Weights of a small GPT-style language model, trained from scratch on English Wikipedia.
Architecture: LayerNorm before each block, learned positions, no biases in attention or MLP, tied embeddings.
Each number is 500 + 40 x the weight over its row's rms, rounded and kept within 0 to 999. Layers, rows and columns count from 0. Numbers have three digits each. The size before them is the row's rms in percent of the matrix's.

# down: layer 8 MLP down (transposed), 512x128, rms 0.149, rows 235-254, columns 0-63
# up: layer 8 MLP up, 512x128, rms 0.158, rows 236-255, columns 0-63
down235 111:514416434466567486495489582500551435584481499554523480505470545487499520494564512506480511477462514451378488503490531564484502473464552486540496491504530487467494525537426505451435517517489501
up236 092:488511398554464546410484492482543545477511490477513497557486488479552448490563516438449515507621519526526475539508612473503491422514489506509576495476552504541450527565576574515500497518479483
down236 082:541443469529448502540441502442500486483491577566560541506503494481512495485459523533554493458471457530462568491460483472512567564452486593466503510496514466492529492537548466550449533498480389
up237 106:535550472561524499515499504532522558436392490445531492475504492523519511505538517476510557511467577520532495429510530511544533463550451467497483472409509524530526525589493514525485475552439454
down237 111:518484484475482484551466475525526527494483494517503543475601600528484556547510571553470426509456475566511517495521504372494556498526440448537475463432495523500567489575390471510483483538534489
up238 103:489525509478469417492521528470527486545377561509451500549499512557460491596533485531529491487489439515512493522477423496539492493516516620470499531445530510481438539412481510526508533520457524
down238 095:480505495509552609511535451509473508466496507401564495524498490480475483516507478480500497510541495496456573495511506486474580544483513421528496530495538491557537538464504489401425537563471524
up239 108:501473467453521515429526504536510465438556487505477485493383524498469496513504571552478479539503484557503398445503527440579500490540481535549519482397483499463483500504496505498499433492438507
down239 117:516473487435500485477588551457502480511482539502523546508514519507505488601532529544526493491514495533487442492432543479479495497493550495521480444453469482509490502557500565495494514503519534
up240 114:477493492519459441447537485516516449504475582458476521601525534458535525482518550456511442520518489495488510492487534470474549513492544506500457570526506479524482496558464503565467543530431517
down240 111:520456581476487408472510490536539553524411597521479448495486451529523512440496515460506560523445556536519557519459540500562504551487525563474530457491534450498480448568488518448499512564511463
up241 103:554487494409539566471582454390532542509497439512481476511485489560541477500496559487470518569530489533562429478497531483559514551502528495544521540464484498536469503481440509498533443469526520
down241 102:542521597529466524461514449473508510523535499558492546520501454515484504547532458499461532474416481446533456488483477552511490503517555477538562527459622509525510505480478486433467482459500466
up242 093:606485480539458538509511493567529446494498435492512467538515512492549531543490488496479507534504507523529430485494528472501523482473573649538440398503503529501565469454467503438533477430453541
down242 095:452523582522511545456422560475458552534565501557513538460502511501464552571509439529480451501456577443476525499445449523529487440533472464489531501523503504475447490525545506531540492512450457
up243 093:450538508529521539480403512510475543541505420460506408492473497426475455500500538549501394439471511512472468560496558517509450492506512528473480476509427502554523465493561512497606473461455557
down243 094:494483468500506506476480459487534499499578536587444551470527510508441485516386482480545521525538557548571505453458503572450458491518564457519458546502569466451478499532489494510487510506548504
up244 101:475521449583501523474518495459525478494427444502525496503478463570521555527615544494478505483512496492493477488508474480477549572476539534476558491486584513525460514522471494541523441474455556
down244 103:585510498452534437507536577492504537458560468508583472557558515479496479535564554503514594515466439468486492520528511476465446461526549546493500455449541499472497498498487511479504453480508500
up245 091:444523475520479519528580521503498550486500458471477469517496470481504509493553517445474477495456537473494502489568549501518537536477566423495486474560439551542508479472461453585506489585478564
down245 092:483439489460514531571506521592561571487505553493535498476518403524444485418477485465582528472498510510517452540500452542465376527476437496515582492482541489510475495531546508470461512463513474
up246 099:470541498476396497469476520479540476432471463464483460469521580454484441545489529509493526484502532448497517507456482447512455500512544518631449463459573491528523543509505496475548395577470496
down246 105:431550432584511481570502480508447523455463534506540557504496485479599546489500537486553484515431585486491510517523486464502505494508551528385475538533486493472455516511549499526465510529560539
up247 092:450528485531475527516481550468456464474550486469536399524578562402504409551556495516527532482460480506464531559455510501494466474513554457469473489539471515578460537520499484527472505563551495
down247 101:481515554507473500459528463541503507495489498433504571456537451479543601576493497517490497471501459505497518493508536484509434466482530452544532501456478474437531502561439513471561457485464495
up248 084:505506473595446504506532520530471497509418595481481508542486525444484477488593449519461455476559422463446464500506512525511470474483451459463502473465564594525505508546550536454482471549469488
down248 087:486482525496491529461463448514502439493628502497507505577484496550476535429413531486408555516529479501522451554554499480504545493519495470504479498543541463559482396480462551549493469491485485
up249 093:519523518468418475494556505421564482466516550498538521518487469514505559483498498430446426574540525601536463491525531440520481484517527483518464491530549518552414501471471498644482523476447528
down249 092:516388487502507430512527529450454520560560464452517479404473503503541539526472448532436471448454467452450559527503485549478484466500551525521449512450507502449522549460454476433544500484512451
up250 094:514515479546402474546466499507537505452447526475454492512476447492425497489579482449515448494501562470503504443518501545519555506591439465510501494457597539533470505442518536528493549589423485
down250 097:406484524521508578479422492470469444520510469497449511516500534506490540415471520466475481482520467502524485510563491491477505526517523480500533519586537472602432424522520549501491453530501516
up251 106:477553470493423509528455417462480471545514489475481504500474579451543465488505484463544482451497564463469476479483492533563537550474508471517540507483436568590496553435504560576511451487428443
down251 101:518467525477505524520413522517614433495490554498574471435502506486417443515474529544518544512528494506519532509478455495493532460494491461534519580493481474446507486581566420462458506518460454
up252 105:481541525586430480503564458447501451473531437488520502483521541435497494472561465443478536488502538458491469467535524431565502569582436495586565457547551574505496532427444543531444475525466548
down252 091:530422512506502473451486512530478596491485548517537547414573537539523571462455455521538418526522532457495493431509551442432477561532520506452516562467436506538488475498457503497443502485512519
up253 100:479475463546495490534530454435543567456429527536522489554485520513470444486512510466513487468498453589529407509523470514537522480538483529498426536480504493526568523579437490486489519517417528
down253 102:478495572487563499517547537493485497496486415440509543527531501483468523490460444540494530551434539454496515435557487501494417479506473483511595494562562593445537518490507497503483555446521453
up254 108:529635516595526473483488513457508467452494489499490453491549462478446470505498512449489565520478539526441426436481552522549487495483540577502461468425496465526561511524499489574535497491448491
down254 114:435475453513503402550534516479522426585527510512534555489533452491439527525527440532492479503522468549430494510416589482476528418533535470576542518482460519453503478487403472559511522478533449
up255 106:459512477555486427505432437498546556480505529469492495536470551504572394531510484505537480489634489513498436510534476507503506460485530476486495442488453494492520501525486491544487443536516501